{
  "n_layer": 15,
  "n_kv_head": 3,
  "activation": "swiglu",
  "parallel_block": false,
  "extras": ["capped logits"],
  "init_std_qkv": 0.0391,
  "init_std_down": 0.0,
  "optimizer": "soap_variant",
  "beta2": 0.98,
  "lr_head": 0.00722,
  "schedule": "wsd",
  "doc_mask": false,
  "train_tokens": 740500000,
  "steps": 2825
}
Each number is 128 + 24 x the weight over its row's rms, rounded and kept within 0 to 255. Layers, rows and columns count from 0. Numbers have three digits each. The size before them is the row's rms in percent of the matrix's.

# down: layer 4 MLP down (transposed), 1024x384, rms 0.0832, rows 534-653, columns 352-383
# gate: layer 4 MLP gate, 1024x384, rms 0.111, rows 535-654, columns 352-383
# up: layer 4 MLP up, 1024x384, rms 0.112, rows 535-654, columns 352-383
down534 105:122140083096114135128110148091140144145087153095143122130131125118089131119116123199138078123121
gate535 101:111119127154159119136119127170143143133125101151100119149159115104149148160086123144170120107093
up535 101:107088106142122127156107103133146073079106176108110128119126150141137126117121065130171151146131
down535 097:162136126131127102149159163165118124090110110124094151152143154120158103112134116112105095150142
gate536 097:146128121114138137140117148135133126138095153160116157163097146107126128147090113088173138121084
up536 095:136112143182091123137118142127157111160147162120088117152164122110102127102158128148147115155144
down536 100:121108107108091102152124148153124131145158132169092176158120153171144147142116123090143151111106
gate537 096:123144089144129162124116169135107162081159136105091115180104180163144076128110119123129168150112
up537 105:175138138136140187132093080069112108123129165155187130071123107114105138109148163086105108124107
down537 103:128092147143118117136158104155160106130109109149082136150146104157158103104131142109151111068156
gate538 101:123100092145138123148110196123103148183110111136122126136085124128085132124125134131181095087097
up538 103:113133185089122092111125107183115103086172110117145140168149131119152089105160127162127133109097
down538 096:146105123130115133131146177130098131101133128177124137150139096126113093093170128126091144059146
gate539 095:087133108139129122109164116147123091130154183138130130096077111114104100113094138114113134126126
up539 097:135123149110110165108135115131131132109144174091135116119116123112117146088124123115118135102118
down539 095:155130148118113168142114143110114112164145103162136118099114156157118110111117153072100096102129
gate540 106:118111145133136148135124129132164164112130190117066131157114189144085145130118127105115134140107
up540 100:094188163114113172140104118142130123125135113141107136135165100158120108133110113093150100109155
down540 104:103156166135127181163160110121149154101086134115103138150103117105137148134108099138156066120110
gate541 103:143126130106117094112149174106126120151123166166147138124150119175097137195102130124132097112102
up541 097:132083134103101135153097184129123114107129129124146159141139134137144191122122118121136129147143
down541 102:169085108128159133124082154146126108129123144113137175088125168111077083141147145117122108131131
gate542 089:116125170098088102137119106150116089146146120116127119095142090131151108124135117130150137155120
up542 093:132133082154110153133107139107149106147111129083136128109116146137116112155111125169112136119132
down542 090:083102093120123142117143127163126155119199092094102110134149131137128133092135155107125108151145
gate543 092:086138101119106140138127148149092097101134079110134104148106099141108146126119161114149102091122
up543 097:179148122142182116126145153126140138096163142156119146110124120104136077123141107180078127159149
down543 101:156092163137160157105140168108152168130124121152101127117127070123115107125116128157092176139147
gate544 099:092119169117149116086141122125131088130105145121124124136188130117108152136107138085141126080098
up544 100:136145143113140144088108135119109072139137094072076165110148127081095093141126145112121098118070
down544 101:109167126149134135103108169145122165116121122136139170133122156116114145107114148138119076144165
gate545 102:142130106091158115154152114116109110152143152166133123113149140082131137149099114126164127105128
up545 092:110112118155129118112103111147084138089153141112182107150142094107159168089126142081111105178138
down545 096:135161133146107119165178124122121133116115164145182156078130152097107149139097124115150134137093
gate546 100:119166129166169142111125147081149116142132116135134133128144124115110182177166161144127133113125
up546 100:115123124137138148127113163127128093128134102156135042108130126085099134122152080100101168144145
down546 100:131076133119114127114141116149124106080118109119092093150143132128097152139187094137157158099130
gate547 097:188130115101131100136091103159110121116102145144105143132120130067138110109130115133088113112127
up547 097:139146115116133088122161152080089134117149151120126076148083127115125106093091166135163154151153
down547 102:131161093108129137112160150132105100077135127081083098122135118061130105156100107134134116143158
gate548 096:148119124137191154104147117107160168133116130118133147162113130123091107134099130149145159105172
up548 100:138101146183148109153144130109151169126101107102147082125152153100131108106150125134106147091130
down548 103:120055134124148167113156146140151184134103099122100085156162123113153120114123144105081155089193
gate549 091:154114098092128158149091145135138114130108152115097115128115124126145135109135146127196150129166
up549 091:082135141132145103138106092138096096088146116138141082112111125142206117101105143131096120131124
down549 090:126121071116147141095124195115116156141127139122160167124147144152065083105091126149150100130139
gate550 091:075169117135100125129090118145127168144156122144109141138126127111072140114115133091139120138117
up550 089:139102160126077156127137119128133152095130129146161162093155108141146134114096096156145113089153
down550 094:145094167183119145132130165197116119119089080115146110110132113180166127141107129181168131113121
gate551 090:090118118154141095127125098160125153112090133143103149127107104082122105092163150172098112129122
up551 095:097101133105168132125102173139083097117127153125130114151129146092157132165172117108173113121136
down551 098:149093119124107136124168155086170113106163188127150138149149158128155147100124110143150122153119
gate552 118:122156144154134130124154165107067162189132098157128128138170130151119167152137067126176161111106
up552 117:125199103135144102085152156146073133135123112117154154159120135130098106142138124117141127123165
down552 104:151138107129155129110095139109139155102118147147133139134150105151162209117137133159117158160134
gate553 100:087132098125163170116116145129098097126132137103137121114120144135141093122123121161097138103100
up553 101:115126129147143136085129155122157129148093138140094085145153084081105139152065132167137155104127
down553 101:136148179105179102141115128117119147176105112141119160117146143113134095108149167112131097113092
gate554 097:171074135144094147105118101139167109139153155088124161135161130132189088128138156133114097140146
up554 102:140084139122111165156109155149144158145136124087123138112176152096134160116148151163134124126117
down554 103:120090096106122147121108099149089148129147123124150144174158127127128151080088100179148108129140
gate555 103:128103116127146087114123135180109129105136086157134110117129125150092152116120178158120129121110
up555 098:164085159112116146133116109119114127147127153118098151182119124153162137149127120127174106107114
down555 103:126165141132103120093118129081085102106097123142132125108125127120112178115111113159122129124128
gate556 113:112090117134110159118131133107123113135152131144162140128144137082151109131111130120101152090086
up556 109:124100137162135107128107131137126110154116142130119114130137095132086101157114124167141150123090
down556 099:119128106137157131107131095109114113096129109104169108184132153132143109163121137079126120125100
gate557 101:134136148115101176093146101109173112104122127149090141129138171081099163131110106130108071156157
up557 110:078147099151117163160132119161154188122107167091108146098150132159132149116147117139137124135143
down557 103:130129119111143135137146152092153157143141145135117135147113152131101177091127105118104141157127
gate558 100:133126166103124139097133131134105130145152130154096086092170116152133139148134109123124092127127
up558 103:130150122145092164142103156118204112082152114119127107114132120137161101102093116149163094116134
down558 100:170091100129099143148138111108143119143099135091107130133108104122150112126135116133166134081153
gate559 087:095092141166157059141135137157139128111151121124143145170126127097128128093124130169102113141112
up559 092:130131108119144069187143125162129140126118167147136164123163150135134126112144142157122127147160
down559 097:127102152080104134175121151121093126114174122136142121154171141082139138090118164103139164095089
gate560 105:112140110132161136147124105094160109111154133159073140124139116146131127097097083155145154072145
up560 108:122125111148131120148110129132121164113116141150124126076109120135151106114161111148157138119114
down560 104:116119148135132138111113131168094160147168121141119120129115098147113063119113122106140150107137
gate561 092:152110085165170106114115141141107118142121120123116135116126106142140134159126184108095126106124
up561 092:108087126087157135098173112085140152179101154096112140184081100104120104112148112107112133107129
down561 099:160081150110132126109131080140138142157101121141179130091106139123098145127116138122141100068150
gate562 103:123145095124094142160166170159129136132147148145196151156142108091129128116100194141178102155122
up562 098:101116135119131118133155125170148125108126166121109078100070134141136101130131068113137113120144
down562 102:156093138131163097129141118116149152108130128076134102160124109090168143115102089167158070127140
gate563 104:140133173100100139128112136134119105148140091125105141150091129114124097148069103147176128113094
up563 102:139123151167123093129120125090121110133118140118106131117100155141155076095129105159094144111154
down563 099:127152136123169111139138127100126122124094082099137144137127131157111065151137105081110113081145
gate564 093:113174089118137119142117128106138142133169112165082171130142107132100139133142136132144124110145
up564 095:131155094151136161124144136158115124136120125131140148159105141132142126122122107140105109108141
down564 099:122173114132121119154120126148113132146152102104117117099125143129135127107151122125169077108167
gate565 099:117126148120124123120130123130115117119090120152089121133079152097079108124170109112116167109166
up565 101:141123122153128148139137161155121144183094106086146137172124140139147123119105119136143136133115
down565 099:152107132113136185128148138118156109105093124077136103117154148139119123142151117125144149171141
gate566 097:118089150143109131152113129137146112092113123109128141094091111105076148106073148123079142125128
up566 094:134081165111106145155138118120153115139125158084134137151154170144107147155108123161143101131091
down566 100:132157169159105117142097120139168136158142133116151113125121140085136153084117154150145104140073
gate567 109:146108153146161099159180160147143134121085158105120117098126139119170135166143138155140132127160
up567 105:165133119082169097160197145150103097149143153111140140181120098121124123130160140107186103100138
down567 101:110143124128128131117188099124137134152096156108132142090122150126124122127122154107144122128181
gate568 097:088111124124110180136138178150138139143132148143159147122139092151151145120126129139125119092130
up568 095:153136156100158146160147122121107130155157171119113139139087090100104189138120123113101093149112
down568 097:139121134141130102104156128129119123128154127130124147116162095129173117132109168126145105092145
gate569 094:110151142157116147131113094135122079100148131145132175133104137095147129131084124099094132168120
up569 100:147138132111075103130160120131116157170106091123114129114126100143122159112124117126121100124145
down569 100:162124081098088119150160090127113146170149105110141127106118129163132131159131155168135108120163
gate570 103:143117144163124145137116117169111101086154139213179179156147116144152116114097108105111137091135
up570 106:107077128169132170143108084168131113114165136136138155191126130116129134154158130108139113105131
down570 103:116169092124143159092135133093138067106088145126175159126150171150139143159119108139125163099148
gate571 096:194182162168139131119159116130133083187107173152127144142138111112145119129180160109142122139155
up571 102:137111121094098114076170156151088155120096160086114171113135128091093103115088156091097147155102
down571 099:195102137146101144120158103160165132103114141143130119138136128114085118110127145154102140126103
gate572 104:138087108082111135132117166098126170135099108140155154132164126114146129134108132119148151110119
up572 106:120126133102121140088089115137145147116143149107137158135092160136120079083090114132158103133113
down572 098:092137102117120121121106120170104112112134166140129146144123136112177118109159148144154182139112
gate573 108:160144104115103131157156119111146109146145125138103145127118129127106131109153140146093130198124
up573 106:156122143125128087168129138113092158163174146116101121123128111133082132125135123105143096126138
down573 104:110082109111130123127130160144121104209138150147123133114163151132145111100105168113154162124138
gate574 089:150135180112079118131072113065155110162124113111123101161083134112124142140144109105111163111068
up574 090:109184106139145124109123125166142150144124124177158156126175104106095131178128128157129142157154
down574 095:125143138105111184106161135126155149131146119159154114120149080110111149149088153139139160165134
gate575 101:129141084079117135086132108075113096093137166157102132139146122131133140109136119139100092138089
up575 103:121138095132121075119139091109108120122168102097145162082166121100101157120142166130131143143113
down575 097:158103092126080122158130090149115135079103146079133118128127125147125109121085133100121137091108
gate576 096:147167182130152135106149124146115145154126177124119085141124140076110090152115099148181124116098
up576 100:167176159141156155176171130148126157176149098121137112116157121131101127139130140143105125127104
down576 096:119080134170151148144131105116121106090114150119107169169132135130136122139133105159103101170158
gate577 097:120119136103159141120139095144152149162097094161134160122171133107146148199135102167123136153151
up577 095:110098149139171121111150154124136110114108103120145144155124103131101112151139176143150076171113
down577 094:120089121111139104090135176149129120160109104103095123106126152137135116137108125152165128136179
gate578 097:111159163156146150140144141128162128135157145139149157124145109127109143148159131135088147118199
up578 101:133118134137125131171089159142105089164150135095148091100082094102166125113132164049133126138135
down578 100:163093135126135142134124169099141143063133165160107084130140109170150161129144101131120153128150
gate579 100:101109127137118124104153105142097127130102079092122131123111103143117131097101123131119163092121
up579 095:118136134098133131177147164135158134123124154077117116153073117140108095105148126104138098135129
down579 099:086146130114166114129143136128154098103117097155099157096071146100091127126146093157089125129105
gate580 105:129131102117143155145124107097120145071106131144112119120129124191118132144098139116150150115106
up580 104:132137165113116102146142129150127140171119137159164147120123168143081132150079125142163146132098
down580 105:097116170122185195161143099143137143118141084132115096175134156098164129144187087113155057129117
gate581 098:094136123085154117102120150140074112135103130114129146146132087125140128118151079160127126125153
up581 096:133126150150094130181167119151110152148154116120139107096144122114167158157139100146163090160151
down581 099:136088107123135133125127101114115133147127078116134151131136112108176105150125111101101139161115
gate582 099:159123125100124117122108134156126146153143139103117114154113163132103144128148137128093099133099
up582 104:121131104166143124145093144104149103137100144048161104091085141146126124178098128106169130118119
down582 105:117114112154136116150116077114117131131099090106099093152118142169132139137151094135121120126139
gate583 094:068120109106133147119144117119158130157129163150130092104131141177133174150141093121163130176113
up583 096:143134181147171114178099119087133105150121130110104129140145146125178161154108125136142140090135
down583 097:145133137177176141129155110137128094136143136098114097131131134081141139143117156129139154118152
gate584 088:124177100123112103106136116132152098124182125106121144123114128144076142172113062120141096119104
up584 095:089134103150125113126145081140176108115082132087156136151111122108124162133095077111121106078116
down584 089:177093116145111142157156134130165138132120117141138078124091145121160121129148133166165104116099
gate585 107:134134101129106103164089103167110109168109110152144137119138111114118108131113132106104158176111
up585 110:117150119118098108148109110127150117203151099134137154095143160169162134111142150092136160119189
down585 105:113101104131129129162140147124136124156145124151114161098121196103097119099126108126101117134143
gate586 088:112114147112154135126117091146147149153154141144152109126120107111099127111113148118115140108130
up586 092:103150161118090096108147106077119177147131069129164110101142104119145097132125119093105150066113
down586 101:128113130130143111127156102095141137150133110114057168110117104149144137190062139107134134086148
gate587 095:136152125101146143125087103118147105096096146115161101103172126091120128154149115146112127129141
up587 094:103169152140162138151127107128128139119138119107144171114131113115142150154179183146188137135118
down587 099:151120145145135128102114152136096111133108153153097146118150140138161124126136168135149105132084
gate588 095:120113128102113156122133128110125160080118099101121113087109117152092164137142133095136121130137
up588 095:139140104165154128146151123123099099150136166123126116150155139149151105142135130105150158124098
down588 095:182149166141119173114118129165164069093119137128103134100133124103165089106078121112150110118118
gate589 097:109155160132137130078124108133143106134115117072084108131140158135111140125169124145127132144123
up589 103:136105145181141130104128162151119159125133106140099127098116140100103083091136113140156151116153
down589 103:117140127124085113128100138069112153122119118092107114148128141141120101131119147112088149135182
gate590 103:144111151131088135128167127147191123113138131137157128130114104123145116152088161128167143132119
up590 099:118139179096152131122143143134140123129145118143115081153135170131100121125133119134123135144149
down590 098:111089161129205137211139125114132119111167138131141095152129137129188126115071113127140141136110
gate591 093:131105123156135085134118137120134129146112164129132096123145156132117125120108077141149125083143
up591 094:087165166133111098117131096120140116164129118115108143172131134127149123148143125113146129117102
down591 098:145152167126090100130125119149119117092140132094116164133122072120123154166116083175166108101146
gate592 100:135140153147162153113145118130140138121133143121176162087144104130158146115112127125144095140113
up592 105:139110147152117160181122133116107135107053130130156179150101147140100127131148120134137154120115
down592 109:133113112121134143137100121118097163126131135115128129094104110104133157107091091113118134124144
gate593 097:100122157086118137161093135140135110161158176106131148130119098105111148100139131119100132134141
up593 094:119118152130149132169104136146123087132139087139120108108110140110122125163146101167100144105127
down593 091:137155123116154135087104164103107119117141145153116155113090164177092146181090124118154123108118
gate594 104:129124126079138176126136150162147158145089096096101176131131125140117133116094106125147116165083
up594 104:113186129085145144093136090154103122137116134142106110124108102128123122137111129130137094101102
down594 100:123109147122139124146083126111124113095137184119140121124120116140092104158159153114113134107160
gate595 095:125153135130144153098100144127142136152132164108115107093094131110087105134096141093127156118098
up595 089:136112126113143152125166093122112110106122157125108139146124117117157148106124125128140073147117
down595 106:121113094135108149116151137128134090144117156100103129132122136126109122120097146096148110123127
gate596 095:128116118138178131105089074125152115130153134120134121103120120139109094139152084112115135154117
up596 099:146111072096172112134126077170096149126129111115153108168122134164145092117126137067156108110159
down596 103:166109119131150111162153126187146126101122139172122116160077108161168132148138151115163123115133
gate597 099:102106147103159136144159097160094107155143119092138137092162139122151138152128156148136100090117
up597 099:137110150113101086153143181111145132140112126089132149091141138106112148153141176114179143109103
down597 099:137113156115079133100131157149118147133116141137120157142111117149135165113090133161106094106126
gate598 101:079120082123123182080103119087096152131118097137147148124114127151130137131143125147138119155135
up598 098:151168125146158110142142127133134081125121136147095122131105111117182148142109104099130170096125
down598 100:134165112092129124187134114145150110096097066082120117111126148079118131141126100129127164108115
gate599 110:156142131151131116130116086122145132146119130140091133089151148129123117111122120175136105117123
up599 103:077115152102102140111159129116092119132108054209131130128126145104136109128107127137104114125090
down599 102:131120162125148133095141142105101113106099119170075099104108127099153112146109155093120140139145
gate600 096:100132102148160156110134169102114131148128125145131078084075102111183152121079137157092139143139
up600 098:141132114111137144125121154148138178144140146146149101108142101106117099127083134134133072112142
down600 098:091109092154136104139112125160106138096165136164141146110131097138103090121116124131150139139131
gate601 100:086148112119155137099123101100142144082193128191132130144150141116136128135096101156094118106146
up601 098:156149149078133072101155154167148107155129127127128153134112111129108139129146122119106094128181
down601 102:122118150089135106129119127115134163175124127148122159122113128111136140117163121103079157150173
gate602 104:153137163124095121140091120125143094118149128122138175124100095099121182110128133129105102118140
up602 106:121113165111135127132128136095148104116104108104133156190135136150143130140123149123135131159169
down602 098:134139103114141126170127113104090095167140116136139176126129139122138121097136132112124126116110
gate603 096:157086091142149133108113125111123114135115112124159160091158202084122118129160140149079138156104
up603 100:093148152109175099116121095168153124139119117155111129067157156135096140128169132156138137124126
down603 097:120084104106133161144155131139144115116116148126127130112169124123128142138123154112104171151123
gate604 113:124139092147143134152127133129158093149121118098119135137091112158148120141117121092125131139127
up604 109:098158151122192121150129137137081147103102130130129127126157149168122152142155125125106103101144
down604 105:131131173129121105108087121127081139123151177135119137123111149165142170145156115128101098124131
gate605 098:164120091085071119134108142137111129131132076164147132132089110122161122145165157175166137079135
up605 099:157106132079110102150127132160116169120105141188151143148117124125098157137139147131157122143162
down605 098:145170149107127136152118136091099158120139107157153128158127135153152132087124154085089136167112
gate606 094:090101105128109180137116129135159132091156093104136095159113156116115126142132118142127125161159
up606 094:146151132128144124135110151186113197063149134114157109101135122127097155112103128122139112158120
down606 094:137111121111148139102116119131111120179123121147152160121119107130132115162169137111169136168115
gate607 096:136177110128129129135131139085131117123175123103096159127079134152085164134162151116158126152133
up607 092:142133173119121172127135114095132136169129137146086165140147124142105164125119155132106174098167
down607 098:145102144137129171112137119144135131122092147092151122089156114117121106109101156098126149103129
gate608 104:126151151126119128133131120152109090166137118173155136141177110112134132092156118151089092105136
up608 108:121122113138109144125112115138113158172144132151167161108129138120087117133152140084130112123142
down608 102:109080138130156153150115106147145140119116118121117162152097083109106105121143095101143110147115
gate609 098:121116115148109097148108116125198113145135119158118120103172102112126152124127146099129135118137
up609 100:144184156110149148114148144126121149140142065104117126093142125131125097146132113141144127168131
down609 101:126124151114168087160127133143107133133139131145124130164098156156108153113149122161129116157139
gate610 095:167124093087116105161144156064084123160127129117134169175128106105114110209074129146166136113113
up610 097:155134139106105110125137138131137135125136143084137124192173146085128153131057149163159133098158
down610 096:140116158077096119105144100133096130143160158103149150082120139095159113134128116118140144142169
gate611 106:106139122112071122136142140131109143074137116100086148139083105114109095152134128136080116166147
up611 102:135143123187148147157119128128113148127177133112151121088143156162146148128147115083123162086143
down611 097:122128121141136095127112121149112087111137143152103121141109108138094125132096141128103101125137
gate612 094:162119138112094154163152155153132123140139093093119090145111095111132183115156094152124119098134
up612 095:126145166116161110122186117094138088100146141107092132085116155140110112101111113122141128113076
down612 098:116114181139094152115192138097107130111164129114099137117134155162120126099115121100119062098121
gate613 100:160146143133126149181143103130164160086141149120153131147128146119113109153127108126122151124120
up613 101:126156106127144161127122122131152139141138133119112172104110112141107106157115122082136159140105
down613 101:154112080116105134104109130138149140124136141158098112107149136130114147105102125088114095078120
gate614 101:141156142106096120123162120119131122084137124080082099136140142119080145129117124179128144084136
up614 101:136141125126141076111136162102190135117128147094142110130148129118144121148114122140140140110100
down614 100:129101107092119116121100117125136141140138092150126117186071121106124111168121087087142136128117
gate615 098:133136120146116118114103132115152105129132122113101129143089087129128140127157146146111080099122
up615 101:085127127114158139142124102142123146110132085118115126105082182135137153141110082101101161128117
down615 101:109142095087103136091135170132136137085111147091184165069112148116099104151149124128113133123097
gate616 101:136103138147109128158165098110157123103120190097134094135114139120114151084138137097126130126093
up616 104:133070143132121079185141169151103148121054147112106118131119157082099123151140173116138136091125
down616 103:132108131107106097134121146153114093144097142111122160097117108121140114112119117109158105121122
gate617 096:117127113155187116110063144131151086150091136148119167091145079109135162108090149130099129114119
up617 103:125134083095135162130137135104117101090108152158101108140102094103089141162123108078127116128158
down617 097:146127109164187111133067098122168110128094147111148157144108120124177174108080105112126097124132
gate618 099:119096139189151152123153153112147121121174193099139119111150116115119098135094137150107136152085
up618 100:133141121142115167149116186143088104086137103138097153123146112139154143067120106141156127150144
down618 097:123142092125141113109123107095051098125146097117128145117152116125144109121156103207101120112116
gate619 105:102119187152120099097086152144093171162094083154157098109117149157114101113102138136112143147138
up619 103:148102105131116142122144120106163131117125174083135110096155118135127097132126129133137153120144
down619 100:141088160141138129099081147133121146172143075161123179107121142073147137146099148117092127134100
gate620 095:157145089130115126124121119156133111103135148098165131115117160162174085123109127108099161120124
up620 102:108108109103096148117127108154152117130142133140163150105137123084137102076138155100103134134114
down620 109:133136076105149133118132129181168104133133127152140151082125125087102093136112170118143146095095
gate621 095:161116128139144147133150117102144167101115114130102110142139132116111139141125197141156146140120
up621 095:139153162113169202156106124126144108148059088142153147137126107101116142154105129093139165128090
down621 099:107139105086145137143135088133110146101116121108109095154143114126149136179080150072123148086125
gate622 099:146163152114105135109167166121100155101107112130115151111140119132135113141131128139151118069129
up622 099:102105126135125109125158113138169112160135133105123101134136138141116139123111114154115104138146
down622 101:114156109151122110155112123106120126128125142075142145112161146082139159158158134120101136171140
gate623 105:092159132134105155158091134117154161102150154133179159133133120132126091118153172105169137107083
up623 105:130103099109122111167143149112137136141135129128114153155114133086129182140185087137115161088137
down623 111:105120135173157104126086178133133122115141142120122166166121117145107143118105158101117108141097
gate624 098:117149119152113125079147118166125130107072172147166124133116111136144118161091088091132103113159
up624 098:119130145154138102140147122156131102122129115125138144128107123142141095104152141130133162087140
down624 094:123156102133154161115093095153106141137112087174062143144175123147082119114112163117135140148114
gate625 100:137074121121135131129101195167165158160138136121117153134076145137129127136118106090148147108119
up625 106:148141161145150129100106173083113184148162123120153108112131123151095127112131131133151117110151
down625 105:133131119096142163092114161102111106139128124115098088135132125100129104094119129137174111172112
gate626 097:127075148127103111143100107117128103162154114130145103135108124106096133128117118176084172112115
up626 099:108080115112117130144112117128138121118145105150095122150106132157142117129102143114109149132146
down626 098:085098173130127141141137128130120129143111170159122134089137135165121150131101133121124132085142
gate627 093:113133151104109126097110158151145169103135161105143128104160115162159133124099133129112100120097
up627 097:153106124123143154120130117121126160125123151136113119128109148131092131156114118113152127165156
down627 104:122134160129164116084142122106125161182133117149113137138118190119086086149085150091163108132130
gate628 100:120118135119126128142175155137123161118107132125077123152115139177123147106116097183103175121125
up628 098:084137108110131151140153135133138141159085145139144126162062112170093141168116122094092141123170
down628 095:088110125136117126102137120117124192137106043175106133131154091111169129100120139135140103124107
gate629 103:153147123111155133099138135185121081139113168080138148140136114074141137094131128132109129125103
up629 100:112118133163102166131113137135127137151095130127107111159129123166140118139106108102124144145131
down629 104:148131108107085153148119140115160137106131134136153153155129149175132150119097115161126135127111
gate630 092:143106145092143185114114080129125114166136121139173122102156127121145134128141161151078154112156
up630 094:136136110120112125113136130141125077121130154144134121102136100107119163112151131137139184121150
down630 097:147128124086139124136143094112097118128144100104162113096152117111100143123111139128103122166141
gate631 095:129165140124137141119103159161146146139152193117175141117103118137096118116124065087181145110167
up631 097:158120117107132134111123114144106153129124126120129068158140141098163153147130093087151120133152
down631 102:134147149110146141100101107144154131102150118158119142109142127156181163122102094092115130144141
gate632 102:132157137125142121092133104166098151121153152142099149149124103096130202103129147133116128158119
up632 110:115173112143159090152125097176109126135114119105095142128121137084107150119146116171152070128156
down632 107:099144104150083108119102103146145131145126144128098104137151163130114156085140134129132136136125
gate633 099:155181100092131136124121085143127127095186156124153173129140099135150135183144095143122060083107
up633 103:134149140116097153082137149126089143095103111124115192087111137074129101124111097145166151123110
down633 101:134094133095113092142160146176133100126140111139105114128150170111138123140156124129125147167154
gate634 096:110110074112093100125138147159139159135141081146142152092122091080131158137086153147138132140148
up634 098:133137116074138156090147117082139103124095124114113105084181122162114073114116100154156153127154
down634 101:142100105149124135146129138146123160098164109111129133110116070140122094092182158120133112142104
gate635 084:087080122157111141111126133151077142144128109147151118134107133078162155149109175155110114112155
up635 088:144138110178147114140143109156120108122057122123132167108135093119123070106177092160113093118089
down635 088:122119134120099113118065133144135125122124166123099107140129141164161175111092110068139114097136
gate636 103:170097117146128105118123104141152115155116155129117126120134143116117132130141115143132104124110
up636 103:120136138095129133151148146118123122142141153117122118146121173114122133121112148137110166126179
down636 102:122110132127108132182103092137120136126084111133131107135145138128172115128145103128114137139099
gate637 100:151132114155161110153144161103126087154124076110133142163127103110134138118124104092129147100180
up637 101:089136154123162161115112143126105121161093137088120104170121141131102126119111125121076089179109
down637 095:193120144160121165131104111093109159161095104139140135156131154106128140151140112069119113115088
gate638 103:121131104125128124155134156165105156106147131120143121136131120101142136157079100181154145129173
up638 100:113105108121056154138124110126118102177121106163152088118112149148108116083144157100136101118139
down638 100:140151096126154132122139115097125124103169129127110102147150114126122135142133131131099184118120
gate639 093:124141075113171103138125141133157073129085137120108120148134123144113147101115133117153119126146
up639 088:145151130145181113138146146124137202129099131146113146119110105125102131090156122099126121137138
down639 089:107125110133091121090123159096149110162131139108131093117136137124112079132119156140153112159123
gate640 113:116098119141144156143124144104127116140138166128143119160141144137133142140136124139139139083140
up640 112:127131131111138122153104160171115137129108175142132118118152133099180151137123118149131109126125
down640 087:135098124149151124140126137164086141117108209070129119128122139092150135117179130119135099069130
gate641 094:136080111148135136116112087143104128142091105101148152128144118119124107157127113117135137069163
up641 097:095121118155111163156127131113127197150089094146164103108175134093165134131164150133120130160169
down641 100:095148114126139147147084114154163121140164115121159137145146086122132125117142093120109126104150
gate642 095:101092098113120139180126128131145136121119150123158174095162107148142126128135105174115109132137
up642 096:114126125137133148088082138121093156148093129159107133131121101177116148105114139116144136065108
down642 099:097158094128148135113141134141116123073113137130118116127130082079098110079101108127103154116120
gate643 100:138118128120168095101158151119108152151114148146086125159144108140138149110101131128134124111156
up643 102:128165126126103156155116086148126133142141130143080094123117151119118145110133162130174118145170
down643 100:136121089114151172121112081097113095116136110056168127140136110073134148108119166104116092128130
gate644 104:152188140120110123164171137131132143168189059132126113126129114105131142139108119108099166132123
up644 102:129152137143130100124145140101083118095127090117120141116112154130168152146082122120142142129124
down644 103:113135109106093113092122157166137143061123134137149176122129119135092119099135120110123093108096
gate645 103:136115114116159164137105152120114179103120143087102113115137095123134172148121085107128184141134
up645 100:072136151170113118151105126144100151131076154094136167148148088115134165138127137107133155120103
down645 105:122179144131110166142134111144173124140144095173157100148101102105131129155145128121138108125109
gate646 098:125142145128075131115096140153124120149157125132074140091128128079131113133119146111084103118091
up646 102:126116107116166145117134143159178105150116120110131120099111177148144174152128155116117169172111
down646 095:137109128104113136151143103096117110101143135134116145141106124155150130132114142095158114109129
gate647 103:133159121122165160130137183143111124145125178134110119106123124117104126119127077151200126147124
up647 098:138122088129124129128163166130089159113143088122157133140168130136150142104143193097146127122129
down647 100:101126141113171149108159133114091150092143155144158096143155152146120200118110127138122139153160
gate648 095:158093121124135133101119116128095127111107167089079157120119138112166139108101136142158153142111
up648 092:102117129080109131162153143133122146140131103150120162130148130157126134117111191113157136125147
down648 088:137147131107134151119185123169089123118140133146116136142170139103083135176149139117133116160135
gate649 097:161109135122075110092122161117126149129154127134122142119090141146122144124115151150132126132144
up649 094:146133132112141161103119148129121119165097148122128156118129134144143138126131153122105145163106
down649 098:180127114078119114160116100157114126115123133162138127154116138130094109157172083121169107167162
gate650 095:124113112128117159145122155174140086122148136080122134150109092131124118128109158135144100171125
up650 091:111116109121121155101113114156133124145121111128102182174138130102136132151113114105164108100130
down650 099:148135139144135123139127142135128119075118112061152141140141091100169093171111129164123124118117
gate651 104:128139128144104157117089153083123114113138129144109174113127162144121098118126095116116126124124
up651 107:115120123176131091108125164085102109080087133116123100110123142087098094117137138107145072101163
down651 104:042142136145147132117094138097103142108127112147105132140142120146114104088113135122144120150163
gate652 095:122138135110128153115152106115099163168149163077126140141138092132110135177183135150163176165097
up652 095:106099094073123150138150128142112130137107162099093127114104139149111110140159054172122103174119
down652 100:105135131106109116146107122101079157113079139136107161137102106083115111116097129186116127139146
gate653 105:128151067097172128138114179166092139131133145136097129097157135162157139112109178125138117107154
up653 106:118136139142117170133071078075113167118100128109153124150104120151071096091120098092131147140155
down653 103:158136109161102113129098114113130152153116127109134175105128141114073108186104163123139125132081
gate654 101:138117119160167147126146168133114119110113151150146146113142099145140160140093133109128119076158
up654 105:130098122170147138114135118156135132103183112116113122116131115107146116164187137085117122134103